Part of a small language model's weights.
Training: a variant of Muon for these matrices, 614M tokens, 4898 steps.
Each number is 128 + 32 x the weight over its row's rms, rounded and kept within 0 to 255. Layers, rows and columns count from 0. Numbers have three digits each. The size before them is the row's rms in percent of the matrix's.

# down: layer 10 MLP down (transposed), 768x192, rms 0.0975, rows 406-534, columns 48-95
# up: layer 10 MLP up, 768x192, rms 0.0881, rows 407-534, columns 48-95
down406 107:112109148151086124126118119125120110130108115141132159098073126144089133104091110073178199131137078152145140127094092143120132187102154156168094
up407 097:118157124149140092132116146094108121077150161084120147126136086131152150086075076100193170135138123101130098116118151141136156109149136107117136
down407 107:125111168120123156080171120169164158139124143110153134085123086144117117164139098108148156130122161047116102148180153109094169105145095129146151
up408 096:152119146123141132119107111136169171145164131143138146154104181111103147109152175144118134138072160110117100095173144104110137111079096160200082
down408 098:132132121130142127117172122096100104149128131099109122100158202127159155120131111180114138079145125162137155131145077103188087113127115141078113
up409 097:148134066115148095132101122143096068152121150132135140187158145115144206107133091074150112148128139151100140047091134128159143153120114088100076
down409 114:118184121113131100141111174111114107157131144133126074139169137119095119077116118040107143075167140145104132137096089098093151085044170160109139
up410 098:091147148177121113101167118049068117109135090140091053112121135109165145101066085127205085158177131128103111156138126130105150144112155147090106
down410 099:134108084122199161073102178116152085180163172073149140140119148108154087144194121124129218073109109151170175159162154181127094147138134136131111
up411 094:152131136169146100115089106154099078123061110112127111135145127113098121092126117156162126065098134117103148140211111101124123080093158111156226
down411 099:052131117083102100134144133129146089143192082140137084133139152074172052088138159095163172165128096124107111123085072077138158105173165150133077
up412 098:171206075151153180141123098049151124111153160148123156132125169157171135122131170086124079091095167083191063097155186129063184143159107102096124
down412 097:125112125201137178132119089113156118118105070188129102100162109114116123106114115084133173134101097183082139173186094120119140149103124124148166
up413 104:071165142113169169134040082120146108094165157121116140161170136179139149074139092181131167126155104108110149113133101153155056092114154118159119
down413 107:098146115070144112074139082097100146067137157132138121144132188082131170141163109140128093195140150140127127101082111130122158147110122126131152
up414 093:207145188160143227192113123171160120093125146105101157179108156103127144150143122156069077143111046145131156131108092114098075144103120149074107
down414 100:082191093108062044094150150109119180150107073152138192106064157126193111143156114066098168091169147117134100177134129136144218096147174121170119
up415 103:157111164112184152150176178113111106054054097154159121104109114119104135106146107123113126097146099149129139169113123085145108110126157165109103
down415 100:097104110123168185087093152136129140133154099084160109066098130140101161069164115108142200105110116078137135116148100132078128132192087154103108
up416 101:147116133187147140157095122136082120147167088126103085139057149135126088108146079104192222153115106117141152104074122135192129162135110092093113
down416 098:085100122136072101157146054158177146082088159201148123144118094122173113102130122097125128133154098187042151113129171084140166073135136136086151
up417 100:142176151090069103171108158118132136154159072123140107193126082148138149139139123175094135112128163104107080109193127114113065142103066147113188
down417 097:117087134142081124103185081118082103136211132183191186103114147051163113191093101117116135121152154196118137115099153109117106098127122113168156
up418 103:135127097151149201173118133197142149127126111106119097167117109092134165189099120136170075106167064152134174129091078126099122148168165116077098
down418 089:138164174159074166116147115075140094128109121126094132166198165107140103153147171178125118137115092116084115202234160126205133119134046195091154
up419 102:102145136117120074147116145115114119087125098190111070104119084180089205113124179080052126156069109171133149059125114212119095213144156158119116
down419 096:157147092074124127158112111108181149072120113145121139079167101169171167115105133139094113120117101080108108153161158129184146100127158089138121
up420 095:184109129118167093180098162126112114068145154105121087167156131187042134145109113138118148181121146134101070116188141158046146205103193149150105
down420 106:084117161078162076177159155140097166105075164131113132186121134122105185087098150085121079088144157175159131090152142121107162142103122100034154
up421 095:140183159168130205161043157116148128133195111155093163101128101170140141092091171180113104174113147094179183055090134162127163119120087172139135
down421 098:158201093104130103176137103057123130147160133115194090125164185088122159112173112118143101182113132134106135156176148124110111138120113113089131
up422 099:180177143125133126196166122113144123134161191122138135120104156146142119089176138122136163111114099154166084111128131127177100124113103127119146
down422 098:081127107134107161119132077067098087185142128115119140092105115153132196067120200154131063089172112063136118100122132128090162049119115127162084
up423 100:098147172129145128102134111087130142091099103105154167149137171160148171190089133145050116101094095148091120137075155094122181145148150152076121
down423 093:128172134108169159113097145190121108165112080157099125092097140113088175099111108106115177122154119097131088124197176124149108161102178169139120
up424 096:132173077084200145126086077110155154142095136165156140175094199137121178140106134061150073179107087182133098123132086110117186110117097108197143
down424 087:155170167083103096100214163166155080121103109100169117067161092096124123102113094126053106112092110101147152139116104119115131116152126138104115
up425 103:156139167135079057151133204134090060074118171127184022160093110120106138134126094165092083144115126176125145140097142190131106182163102118178180
down425 100:179085116193132175140087185134131180169132142151090171155167134154123156114168105194186126100079148133191150135179120104128100107130139088077110
up426 099:110166173164123168126086142119070179141120132098078056180124121087157148098105184134158065125121123152151134147114092064151135154087123177141121
down426 093:153112116138103146126093073136100113146177083167140154072192156203167138109076086101100142148125110088126165124162152137147154146099147112161138
up427 104:126120169097243147146118129093134073156156163144116083132134084109089166146120156139110119118135127092117096130172153173112099167086166109209112
down427 111:122111077106062154163171160122148086168127131094111091140113099109143088185149122142114127133106157135131094191148104148148092114126093115102118
up428 089:170169145144156092149119161077149142123162115174123096143103117123201064132112087149126063140134124159088155152242181043140175146100186100134152
down428 097:174151158124104071137175144172085181109124121108133160135153125116112119124065134091125164096091132116164083114106100140165108107120121122115141
up429 100:168168132117140150102109103127135089118113191150125133100098086157084098121088103078090142166144120134112072132155100120126154153182048155115158
down429 094:084164128064094105146064192115176116142127181069081152196131124124137087168130108114151121122165093124147141134056102173101133145135114122163137
up430 104:178182119112175108109106133126150145164133099164122109106108164133129049165127168109149130095082112148142137116111156124065100114116143133179109
down430 101:162120138139146121083063091099180167110151124116139147125153124093114117148110142123106081163148124108121122083121151123142150097137081142138114
up431 102:135105078096199117120146195133101173123096116112097178117143145144128103126092163162166089118085108154151113170160167099078140143191044088207104
down431 096:127146169194130121158129114147090127148105122138109113208154136131083142171114144091102109136171109113081100099050097112100099108110105162149089
up432 096:155127127102107092058084130134179123178095155113137070138173143108110126166111148174157198130136134174141096118159126142098147162124143128121161
down432 098:133153107159118119145196112091083103055157100168175163094128119183094160124172131187118113133125128075125078124157088159076171129100157154188155
up433 092:124080121130181080133114125135190053101076097145176155138121119093184150149136119109165179126051114159115118159106215093130112107166162205090118
down433 101:135140159134099173159131184086154168147060127141135094147098153094106097071145160099150080105165094152133152101159085119030084145117121092131095
up434 104:155142096078100061100171125160118115167080110158140132134102092107158181157160126098103093085160109114124060113040168137147114097156078130159103
down434 099:091102130122101169107076111060135107135147094131066153119147139147139110119109187106152147143156119131111098173131135135082186118114130112110156
up435 101:118167129199138127152101137106086099106056162095035131123135117109135101038129144107100109166119079145109152109133055156128094127147130116113120
down435 110:099089159147126138158163105138137082147079140135127176127116138183125197150128097148124138096209136089143130140127095188125123134161162117151110
up436 095:103171109071179136137141174082072120191107104141094114138100125126071160151149163171127134065077120119106197125143093114159091172132071164078111
down436 103:056150138094090152152144087084160149097097143155167113093158140201047082163127126091095138142096167124110116178113064139101110146162105147138146
up437 104:096088182115195087160105107113135168132155134181104198106110100096189155122113157119093093117102134097167172076179132122096143190127119113161199
down437 090:131131126109126147095157138101065144122075140133130116130130051154146159084138152172123140143076100141162136145117158137185129144104128091101130
up438 101:090125159170112141125170152113137093138157126140158103121171199103128145097081097169165099147098117162192102128118105164110079104088116144103115
down438 108:093149085102158105163168130156143130162142169086066104140068163182130115148118137173115089182124075190132179129149095099090114150168145112100079
up439 090:140146130128174151096114173121118153135126068143100169099056162140131121136075126117179165149085135176119061115119171120140173111153165150154178
down439 090:090137119120114179098154154131134031092194192119169114070176100143123197162091103094145112144142154058142126157142107129161119136087166144108160
up440 111:069119171123123097171132142086101115149155142095170110143119124105100165168111125157211136152170133137169087117126188172124144179138078074059147
down440 112:134150128105087070068132110095165089138096186109067058121130139146093100173222134090107045122127105121114138122130147183129190104135089100070178
up441 107:145081176119134109132119134136113167143146123112109174112146132119164133161136176095061083162116088098098143098156163078128100150130105128166146
down441 093:186166131130102135122162124113111118153191093113084149122151138132108187162108098099138134162126060138107175168138118074119126165138071095069180
up442 097:158126086086186086123105082139124102092118142087097145114176185076128130134108146066126119131096124156135081140148080141076140113156126146137092
down442 095:115110097191118131186120093158101084100090050145176147179135071131133125140152094096154161154121061110081134128113118158091120133106164098108144
up443 108:141192125106134101130155115091126058140095158086122180120125124105169153107131143205138100027171046118130114154146122092076104183097122098115191
down443 114:133197168197147141127243110057152095109130176049113185137127095093111098185114159143121139168149103151129059119095169087098102099077113166086134
up444 105:099153158178134136117124142154085121131173180136140092103110125182132144162153127103168078176117139188116131042227150118147121117117114118119133
down444 100:119160167143114181118106154112102134146140032138201128104089147084092101160121092098139156103099087178130107200103103121158192110140126117133140
up445 103:189106114139147131107083130098147048105099145099113156144155103119071084129109125105151117131140147090150136123163086159063131136129114153151196
down445 094:078152130170017120099192080110082119105131187106129062152114112072211204165159092148129169141142116085056066135115167131126152137090117124102109
up446 096:124124141124165101119116152091126104139114118129121100107097155107127154102124184150134066077107094110099135159139159160126157111148105115107185
down446 103:098137134133124158159142126104108168115168113117111126139154101125178188135148089149075144126126176186183127111130102125090131104120163138158120
up447 095:117095153166075141144150158138166022123103114133089090147110122100108134115090172180097094094054141160166173171161140075122139167171177151085174
down447 103:110150086126130172109143058145132199179113193110158161146111144146134141173129065121141142126156129164063113117089105124111124171104104178170051
up448 094:139183140200131140081152166080119127130117110156131134173087099127123120166151150125180083158151152141145118117186144092121137098097079233140159
down448 100:108102144156113122180151131135159187145146137141113171130165078115129106157106078156123126122121140178162158165139162175140097104090186166098096
up449 093:162080153090072115160147153083131132179119135084153164135097137157147208097103139104175129130162113124120155142102157117151088122175189043157086
down449 091:130150138111123137142069087063139093088096116149186142111048090058087060186119157109147189089133177121144086100110123189138174118173178163071118
up450 099:113125147064192107114198183175156106132126125146146098202098092134131115176136156121073135125114106120140154126111131108144141166097148052118098
down450 088:107149096127030175182073126121098139163155049140135124107154137108140178135163176112145139170088204085091102093101157102147100113094122188168170
up451 093:121167099110130091134144148040197124129164091141134148143105114054069100102076158155155136132183078151130143162120159128079101121179141149162124
down451 096:106134111102136151149068119194122153144183135074158114090124111144137127117163120153170157141078195107136098030077138159119093155142094133091140
up452 099:136092171126067169126124127172086104109104118096101123156091150102166121086155150148155132116107134115140091127138110109105102131097057146118223
down452 102:134055095142177135114073109144104136111104078120126164117140136135167153127162117141068069128140071171092167108124129089120131143119133095124157
up453 100:121201128141125214168158118159134172110123096139171091054078098127128121092112077133115157139148140142170108073131108129107145152144191132184128
down453 098:118147054162166097062163113156132084096136124126113073171108146142098139122148133126136132122132173098173155084091107119159148184070106153044167
up454 101:106116150162129142107110150132191124119145118068115153058157127173110139130137193103139080125125091148144090072125161133143133106090117159132118
down454 098:131172175166100164148121156177041140096107128103120133174101064124139098211066108085099124115124156096151143104169124100114173102165152129126146
up455 092:095190127111185180139107045127116133143119106104106090119123140112141129119110207190184091143147133125189079124143160099082167079137108151073075
down455 098:128077131119118104135079166098141079146167075191162112161130076114183103157152100043151163127097153153119154141148153112154093155130134047155106
up456 107:111129135123116113185153121103140137171086098102123128154108148112096175110115139187198111135177111206120177096085148101131102183134095114178154
down456 094:116113085041119122138086049086115187076087142152140142122123060183122161198160115128105118138145135148104109099121140148134131147093122082111155
up457 092:114119169107167121118065106095154158188117118121124143161071131145089071150167138107077152152119129126129086121075115076086090150147178119149140
down457 096:166080116125108132216129086167055139133123099158141137093092179116149180110064102156125064152089101084148160095167106186164142075156104128124130
up458 096:134154103082155125111131137141130157110074072104162140121171180124153110139194160064093068085112074065156165128107110100124195101132166110078136
down458 096:131179150129162121136128156120135156145126118134099119099178117117146109145102199162168124111167180163166144150146132153150082177058101159075091
up459 110:190106087116103118131130150139064150093138103127147143114134036163102113072054095124137123118039138114139090170168157144083081132144123156187150
down459 091:149095167054168188101127125156062063157126130176176067112184134129130087133112120144149125089111128139129114178121097157156125162079104122089187
up460 105:072152162136122065166142126124099165154114133169143132111091170106152096130170117151121160175160146131122071138113185055101104159138127146157110
down460 096:136097122184169159086154099178143196086180114096134172114144140154135102140118163108132164142089126098140158115116071125160119147148155068119121
up461 111:048125074115162072132180115090158104152219126105157077172100233041173112115104181138119161143113167119091117097124167109106125172129156151121142
down461 119:123126182148141128133168153111113113147177164159107144103155116153143177111053191162160128169140147150115131113103115126109138125053108113118103
up462 101:142128165174092113131073153116151111081086068108131139159069102063082120087037136143156121103133074109150122089154197150085113149129159134126098
down462 097:113089115089118148173120133101159175091138113086091158169107100136121120116088121105109187184162066128119181140081129149108088150158169171161050
up463 110:165093077164170119130084083142121118163114081178115089164133122125102104155079164136102201056105127210132116082168152104140136195086091143139100
down463 107:139100116120150098198124095144079156161136094129172160145141101162147136149098140092044111171189121100159108137090106051139118080169138102134110
up464 101:165110120121179101154128071117118088091135062116090140130149171114127116171163094158134152159143130117170182145173097137127140127145147180096159
down464 105:152084108131141081167164072087094061087129124079136171147108158142150120145149033132185141195142129130100124146110180089114092130146145171125133
up465 092:156126135105100101122075181102185106122118103151169140147111129146134118112154185132096094164107135128136135087066115106115108098156093130181090
down465 100:124131204145168126088127151175115167110123169134128183126157159138137120159157068110093094106144052160182093106135164136133116096091142191162129
up466 099:093177167166128192103120132093076122141115081140124170089086134124130072175130161131137123073139099122146173095181119105130122154117055145134103
down466 093:112107064178090118141148093128100141120150091141145157160093141085149061129093139153075126085141066103170093111116165166135144185132147179093114
up467 100:138143055105090157144120075085141121195116135095069124073044112085154141125123138118140164147151122199147144114140071118098155136113141162099185
down467 095:184117134108150159137130189123106066122106130102107133146162173112085126138155088135122134174168094132169145096107128139136117063145095099199098
up468 094:118156123136116124168069150145155163121099140169118133133158083105079138068138091123117154194115148103137093143177191093156105103134125149164120
down468 094:178083161109136134161196162065131084101125211122117121105156192109176113248156198128161130139128140134105144139089095133113182105087074155173101
up469 112:125121047110120107105143179103113137115128107120121139128156124130097137142164150121152142146161163096180158132119165138154124128127180079145056
down469 108:129144118149130103139140107061124115128079133045057128077126136094104189134154095120112128104188119082139098139135092122060114137129115170143107
up470 098:113152108135132130143148139155140079077133155114129113092145160084171184080144169097077146156138129119130155086162168170122088156111149126192150
down470 094:136098129050140125127151134096163161136127234145124151138076157087122068070151116146190140102112132161132160163198105115067161083159148152116144
up471 101:164197069128103074156158186142145126093166119159129089095096151153117163066103126183126127064146131112106113090176159141212149129125184098119159
down471 106:111081145161142133124143137121164134187124111107127180131139126194070147128075159136132133136127090162111122122055174106058149160150126173183114
up472 094:103119141114124156142152122122164110110166086113152171136114133086101194121097123103116149126104174112135143098133212146071098158152138150155093
down472 154:097191139104158108095157102186147153125123095127182174109102129095103131167132139116075111158113153068073148126156177085127088156134147118094130
up473 103:167147146138123098091112144087126071093178176155183106187156129120116126136177085076084090156105083182070147081137160102194148108121092116147132
down473 097:096105168134148176107167084113147149151085070146133095129147109107120135155118119134117129160164141081148152126132099151107177118119121111067105
up474 094:104111093137168130153108060181110073086079139082111146099145125115124134118088176154128101111120150149188150095160122113094136109105187184169122
down474 103:172187161121103170120163171125099126214104096116158130166094182160151130159100165080039133175112125093101151159110127129122106157116106171108150
up475 089:122155103166147167115121147126126137112084107051098119143162103097108183039169123133108104090046101116140131122149138144137151117126165143161164
down475 094:159076161101102143143117061153094114103137110198137133136140123110120117158110065111148175164177124079124152165127082059108181099098122098112110
up476 107:185119184141088163107088122141073107114114166144156156123106123134175181116073150131136076136119106147150055137173118098153099146131134093133121
down476 094:125073090171146181135105135151143168137151131182103131102112104143173155084109159137172147150182132145109148114103064142127101128147099100099159
up477 101:160163174118104162126135198101128045140133135145083142186173126049117099146092131099135132146134140207159099134125119236109197148081164101140108
down477 103:127124121159123087075120041126114092109118177142154107144147144124132137166069112114145154054149141072167106107180146148170155114123140092104151
up478 092:177120149153101142125153089146090122114173111197141157139141077134104089167205149115111127155093147110115192095104113126125136101144114120160103
down478 095:141110099140160120126107112135187144113073141079110132106089136077136152112079099159166119138106151090123087112105115128068107102159174180172111
up479 098:156126132149136170064151177058109118135152136080229064143065109137125185147128122133143128126162133123081157112085143104117117134162111152126162
down479 092:127106103138083142121110124172195144137117140147107059146180088089145071139123214131180096187112120144104134136081142132133110140116113114172086
up480 101:128075085144166172138100040152168082137115137135136163104107138077118127120088095152147169110111119107130146107167171097160104195072076103136178
down480 098:149128163107101130057170182105150133146051121092183135141146101123117153083102133122113126139162110134100062165121142101131183093193161131117126
up481 092:129140132135118144152179130158135105152063132123085159103138155109127161120091112175091107092138127136181167088178178080163139121121134164173105
down481 094:089113115125121106128079115119121148128100124182133109134133112097141073124095156135168143096143149157145125137122138149109054146117108122086137
up482 086:161196082107142082078120100091112111189128131143093106097161100148099110093129210174131142125101128127139128107071136118061126086173135065165123
down482 094:117137079160135160096122150159149159178134117113113117105107110083093099144167133133159136148139128098138188145117155107103159134089125159132145
up483 099:116167121143123139123136079070148127120100101056180111193095146125141144135172103117099130103183089107086170139121133158178103153110229105089125
down483 098:146107108074127108131162121093097143114104199106139149065102139112128097075119134087115114103131125136169105182145088096165140166093106135154072
up484 106:116125147096108085128175108056125110065063152131120126234129162179161144123163105131068119143120148103068078057164123088141126145129134136156109
down484 102:101088172168126173103087132140105070123152170109163121159132115114101136168146140126135073090194175124089182080139128074128139092167076107125163
up485 106:100112119113111139133098171124154092065122159088128069091067109170174139138058145150108119179061101150099120077139098125142120143110155125117095
down485 094:163134052135137127092138123136137153099046093136144172130197151097082111138111132145145105097131122124147163160101111111140122150145114164156103
up486 097:113113088106086095154142132134188192152074144133101111095116120043105184105122137157124108141142098083157149128133131165108160184069117108152135
down486 100:128114135124132128151159180154138090167099141140088124133131095156125058081118187089141114149168121133141134129151092128156118157180144086124091
up487 095:140179157143106159149122155119134098104162122138113143098077181112178151160161105140070142142186126130105131127130122135105111134171077140073074
down487 095:144088139123131080171135129067116090142150153137123090129190104109137152156162158060180148102111135185149072107106162109165123134121158130186145
up488 091:162194181157106126157151077113172148115141110164163139146147102158157122154115112104171122096169110157084098108152139147099098176136105130189136
down488 094:088141108110161107144166143115145142127130194149062127118121201143169124165153144118105150104097124175130163133098128071146143138118111103130079
up489 101:172099148145108176124102135069176099109139105085133131175153169084181139162085190109123133162066158173146110126136144164115160101085149110085136
down489 093:115175092134092111140212129163137139127101163106097121110084128130113179098161098120178092081168078126099129088086128066200080163127134180167225
up490 106:160081187125135114063166105156119057145148108157184154124059120191131118125141164124205207072175101172149143125102096144119102151124156121127122
down490 105:134214113169145171139055127164130127076173155178104121145159139129097130096105091106148134201198172168087090123180126160127114137113157180104088
up491 100:196116100127105145120082124150111122092107074106119166170100157162143062107144147119177124143093194150129151114116086223081110215092143167110138
down491 101:082130141174136143122143139142104072103080162140110123118108154122098210154127113147159209105125113072176171140130092124146174091122149184105098
up492 100:149160192169119173140098124137129142092141113116081081121084158180132141133121137181192108169093103032119087116123147147137147130085161093104109
down492 092:103080130064140154119130102147112128137195152164139139096135078106090120193153139144117111136060092166100187152132090133081120112106149066128095
up493 111:149105121178078106160117128123176094123099161140102105123121164125121138162133073147143103112118134105165126108096092144153046127144135139152114
down493 109:094030109130157167096158096166117107178169158144131130134111140106131118186128075102124148157106158084123128085157113096121127123149160166151137
up494 091:164181145101129089170115092086138117127151089109207153106084183082130115103107115142128128090156129168123124077099132097098095178152061128152106
down494 108:121142082174209158124106145150149158137140176091125123183149126152099127151122087073133184142138127164121110164139119092122089171060160053098072
up495 103:177139174114143091154145111162126094106144147048082194081104087124122166071136156071122032160100100105176078075155140171118107119120164109074168
down495 099:089104069127125162135105140106108116092115133161127144122177104166161170158092116139128185095132142101100142085076100136080133172147055141148098
up496 099:154098123174127173159203120148066103113135088136082135140098102112076099173110140150044069084137169081098112144126146125110092166117119097089107
down496 098:086155104161140122168065150172124146123078132091131076109110153136156096084059154127150074101101134133089102139111124129159138146100134146124101
up497 104:156120089134140101165123132107125059073075105110048169143144115071106096148080146093147131162115116125160137154128098127088129117164152115156121
down497 106:103184139100012134133148142133169107155086141163222154125116153123106072029197099123115143148143125135101065139173129109127143101158129169095069
up498 101:133109142161157090143157073167193117074132152132134138114127127132168137140157123151139180180138101109125106169154097107123105119085169088062122
down498 096:164111160119108144148159169103096085087156166130162109080103101147161170096136122123084151142167110094133097161140039153100165180120091124137116
up499 103:169151113129138118129195196097129080098124092146134060185131143144067104099148164113107121158132114153165095070095145184150108142120103060101099
down499 107:166144142153117093102169107155138109134149099047157142092060155073157189059160148127138153130138105129166094122102148163129069131186172178135144
up500 110:123125127146083179139150147108130136115116173111150102192140111129166099161136140138100126113132100114101168079105151129166132139146121159098162
down500 112:091108120151127174113133147117125136123132214158138082168188082124155077139087094138110132198137131130101092120140102079153143149119122111082168
up501 104:142133140150156124128101185135092126150090159102158147123115162069131107079145081110158123140102081124095077147100143026130117150074120072111161
down501 102:184109139107139139201120136077153101147140114189100079186106152164159110153162126150038138134166149195148097055151073199087168114141107090074065
up502 095:141158141119148123176085112122119100112152142106061178115153112164143178107123180094154141116139104090211093099089111154100086114162134116131084
down502 110:134156160137142092065148141156094117118120089194149103119140156112118100126136125195108127045123104144104142149136125167095133097094128137108093
up503 097:103124154130175110129138122140132069156154156150076112115115132084164131113144136153089080197111117124114134138120092200098103166160113081168176
down503 100:158108159089111072108065095091094124098102178098135164139094178144095138142108109160157110125164096066135119131158155174132116134150082173143141
up504 108:099071142100125128114143098083098136063135126126097129096112118152131149148111098128205087094076164116116132105167139125161115166113116147111089
down504 097:130143156098118117116116053198146029139173137128133181182181131146149102133068134142138107055114134173197121120120119145084169117138121170177113
up505 107:099135107146182096137123122109101102120107132202154066153181142076138184079107174113147140121116095148083126135164073093153123157159125187124060
down505 100:149174129139095159169146124133150076147126102122067103060104084141118124076134074134130137172159174074122149141120146169102099074140142085168129
up506 104:128156121136157173112179115149109108139110125094124157123169163177065101164167103203137108133099126099103114126120090160121157132084099120106172
down506 092:073078144132092124125107086104176077143096100163080140134163114116194132019076086127163128193108168129104133101160138117138147061177150204046153
up507 097:167164117207158119108097173109134131094082129146050089194172146131157108101170103144078133152150070117105143156143122164113151149111177116181171
down507 096:100115151175139133143173156073080153135105100128109074128146125070141068088169166109122131112104050100124139187149101144140116132106170112144064
up508 097:116146091147085161170102102057162122127103104100128119132171116106146088092114141099136132094123151084128108143142154082118161138100133177111116
down508 096:201147137148071157099125119109150080151144111174109133113141172088093119140095096118065079121121174149104111103125149123141131087176187096169122
up509 099:116144113118139101166128107120158129120104118086070087107107145134174121070170160121086079114138120165108170164165141187062135165140165109105099
down509 106:146113150146117113188083098058077138158128121063131082121124113107111126099120151134154144098112168163124116124095140192114091163137168155124123
up510 098:169112112100139175142121130104138110188100106196091159141111181128153108108083145169180058110098155136130106117156173178057179091149104119087161
down510 088:129147085128167173120087093151170129091156102120141090160095136128148087101140125094071160157127082141160181100132152100199096167157161149151129
up511 105:170141125132120105179112107104133142119061118187150130088142160124149126175094093068163124156124079146073130160164103105111094159115119090141138
down511 098:114090173092117111110125127085102209143140099171145078092162094172103113051176088121192140080111128116126164111119167154172156153140091116119133
up512 118:148109082147146135167085093141124119069099067100096110190128138093130140114134152109156126125110095148077150141101088122064142108148127123097156
down512 156:144144109163075151105158083130144070110081136104224098139104097145124155104178124157105124165172074044158099114081099154119102125096091112112142
up513 104:110166154076165161146106170091133149132134112125211148140137105216132117160102162141162133128131131112108115147124181173097115132166124175134143
down513 113:101185076135117141126121134129151088183143142168151084143119117132053123160147169158093147115151125146084122146135143125175139124175114171090141
up514 100:150140129186102098128157168131062077116073139128084074128137057102120147110133148174052164105113098145106118142164162096127145081168169150107140
down514 094:141164073113072085153140144129142132123159135117179072123135117134075148103167116130115138111124116065166199118093059150130099146063114107169104
up515 102:130180111136119137156177133090065115144156113090153120081186191103119109133114106149116104150095112127173134111113099123082146143144136165141106
down515 106:174135091147151147141138116108221132139117133074110139168117060100128146109129065152122112166128108148175122119156086124149102128108096095161109
up516 101:120107125087172117086168130052121143114153121161102155143168119117143165167108151135118162063135207108081174110074181124160164113112165134126121
down516 101:154128094169118115102151108152111150166115133079145112106110118166216108140154119093154103164076105141123144102121090169199104162108064053122120
up517 098:102148178105126172167159099098142106114151099116096188139157157139145103147088131153152162134122183122104171122099047103125175080156098081140171
down517 098:139135099112159105102119117136145158107194131124168080112093049104131097132175127135118137124155128091175099071131195169155129090175174110103087
up518 095:175139159170139091094156084087150091133079104046106120118099108144116086145117150142203133057143149038173076163113085132073105143158144103071108
down518 112:140133054124069146164140147165124155171143116129134109141120182114131150080143124112129115161155105172043141089121132140204119118098080119130131
up519 100:181128161089107131119124137160161132146080150038075158120157161143072142065076131180145127083194115108181089084167136102121114139160141148103125
down519 090:094151130171121101127196172129140128089133120164097102134127077111122126123162145107125167125135163113106147188104093114198130096074157127127107
up520 103:133080166148168204152099170131100119096140158146040076137177103158173138179116074099164126107131117110125152098127174147157095158132120115109148
down520 104:122131153135150124167150172147135116158081098148120119100135130082148199111144042143080130125197194149153110116054103085128127128146094149118102
up521 101:153142145168146181170145137156162119138094186133147178194112137147085131103092138134083173106117135074133141067098158087089109185054156185093108
down521 109:125100148120148129161162103148027101179103145085146098173152148137144133092147144100074145138228111119134133126073116152169069097144159100102122
up522 102:095154117165174117163136110141144187093101159122166121143180070133164064089182144101140135121096119145189126147185186166072141190088121079162082
down522 098:162123119173094123082103113128116150177134095153130125159141128197175109108142071159114140133051150094107111161138090093154049113091165169153124
up523 102:119154139145137143150163141139084066127122132105112181160170207084169140188148142131126076098089077104089077105097080135100186131113085107109122
down523 108:157175056141097138173064132147108105072133085146103107126111156153106115152096151107136144116122114114133128102146099121103126174157087103158077
up524 096:165209186068116133161176122147166119104122163173082144170074107127122134093184150158119180151098086086162081118139161090143105072155125120115133
down524 104:159102116120175155133084105139122155170171164088094133109130198134133116130134100130125130116127130191079136153082151089155181127134200047119116
up525 105:121095209110128057099079152102070106133131113117138131111105133159135107081115122131076139087111126128140102139118141167169105124109123155153145
down525 095:168132157078135178155098146156135117105174119110117164128069145080121122107159163169173136114147125153139125093086111116031068132136149122142139
up526 104:110136108118124118134077240103149126113121148140110142134128174165090145146166178123104171114062173120136154124151139162148152073218175143176114
down526 102:076136151189168127195209125202098115098110092112127135130134167115172110114140093170087082106094125124136147130084086145076105146127120132184123
up527 104:141112165123168169120154137088125082135101142144114194136093154082138131121116092183075084118107099094086184167088117174118131091088133113175120
down527 099:119057171148105064120153101117177079172109124110160130142109121151138151143134156117114119147134173114120112123144152062076165100115133151132194
up528 101:088140193127143170101115143139135057147151122106130138148139141177067087132117100149169160112079089114170094119046106099098111090137164100088177
down528 089:099076100125071119185140138130098116187130104045163131101169085082147138137099143125137143085114140155124060128174173122121149139152074093095101
up529 107:172188098174086156128135133138235150146105046175111114161091137154150118096087124134128133149154144101145151080128108182141123109084146075146132
down529 094:112094143155122132154141105105127164060174144166182112120145173190083155089092154194136132129134141160147146144167082105102150167158114115159081
up530 107:108165157110096137119151125113089160171133153139149186085183145114147096152118125144164157108031080134087117110148145101164125168134131138154093
down530 100:142128092139156108126141145117168166111101191127125123139135151159102146074121126117132149066097123089086111108103176174142100180102172081117124
up531 100:152126079120043133131073127113079148170142132118114131087169163092083146069114115199131159154151056105139153129159152133131131150154108123172182
down531 103:101089076135076136116098086108196137117115093142099117130130115112171142144155150090165154107131111164125160176054192119090164132124147117162127
up532 093:175143074146178107110093185126145122145085134073098126115141138123120197128096119115138087114125110130122088135128115138120184132123107103180191
down532 103:117148159142129152114160077129166083212135087155122095091066129096126114109148086162104095125103142182162125146120112185145132113133147110112065
up533 097:088191083200147128125077123125186101177116086147158161184164145132126080164113116176091137130126149155088103113128186059112131107200142121108162
down533 089:094103165149097073143179105136106152131094114076132114112158100133137140177108086121125114149113056067183134097148078157080148138078094095117130
up534 095:114109166093086104132090103142164075125109108108226132132075156135141109160149179096189061129114122126095176125060111149119135208066128130095181
down534 101:163142151148131106078142157142141132076123134121109100131180137119170157106102152160078140209204149151144110115099133115157128121141129139124048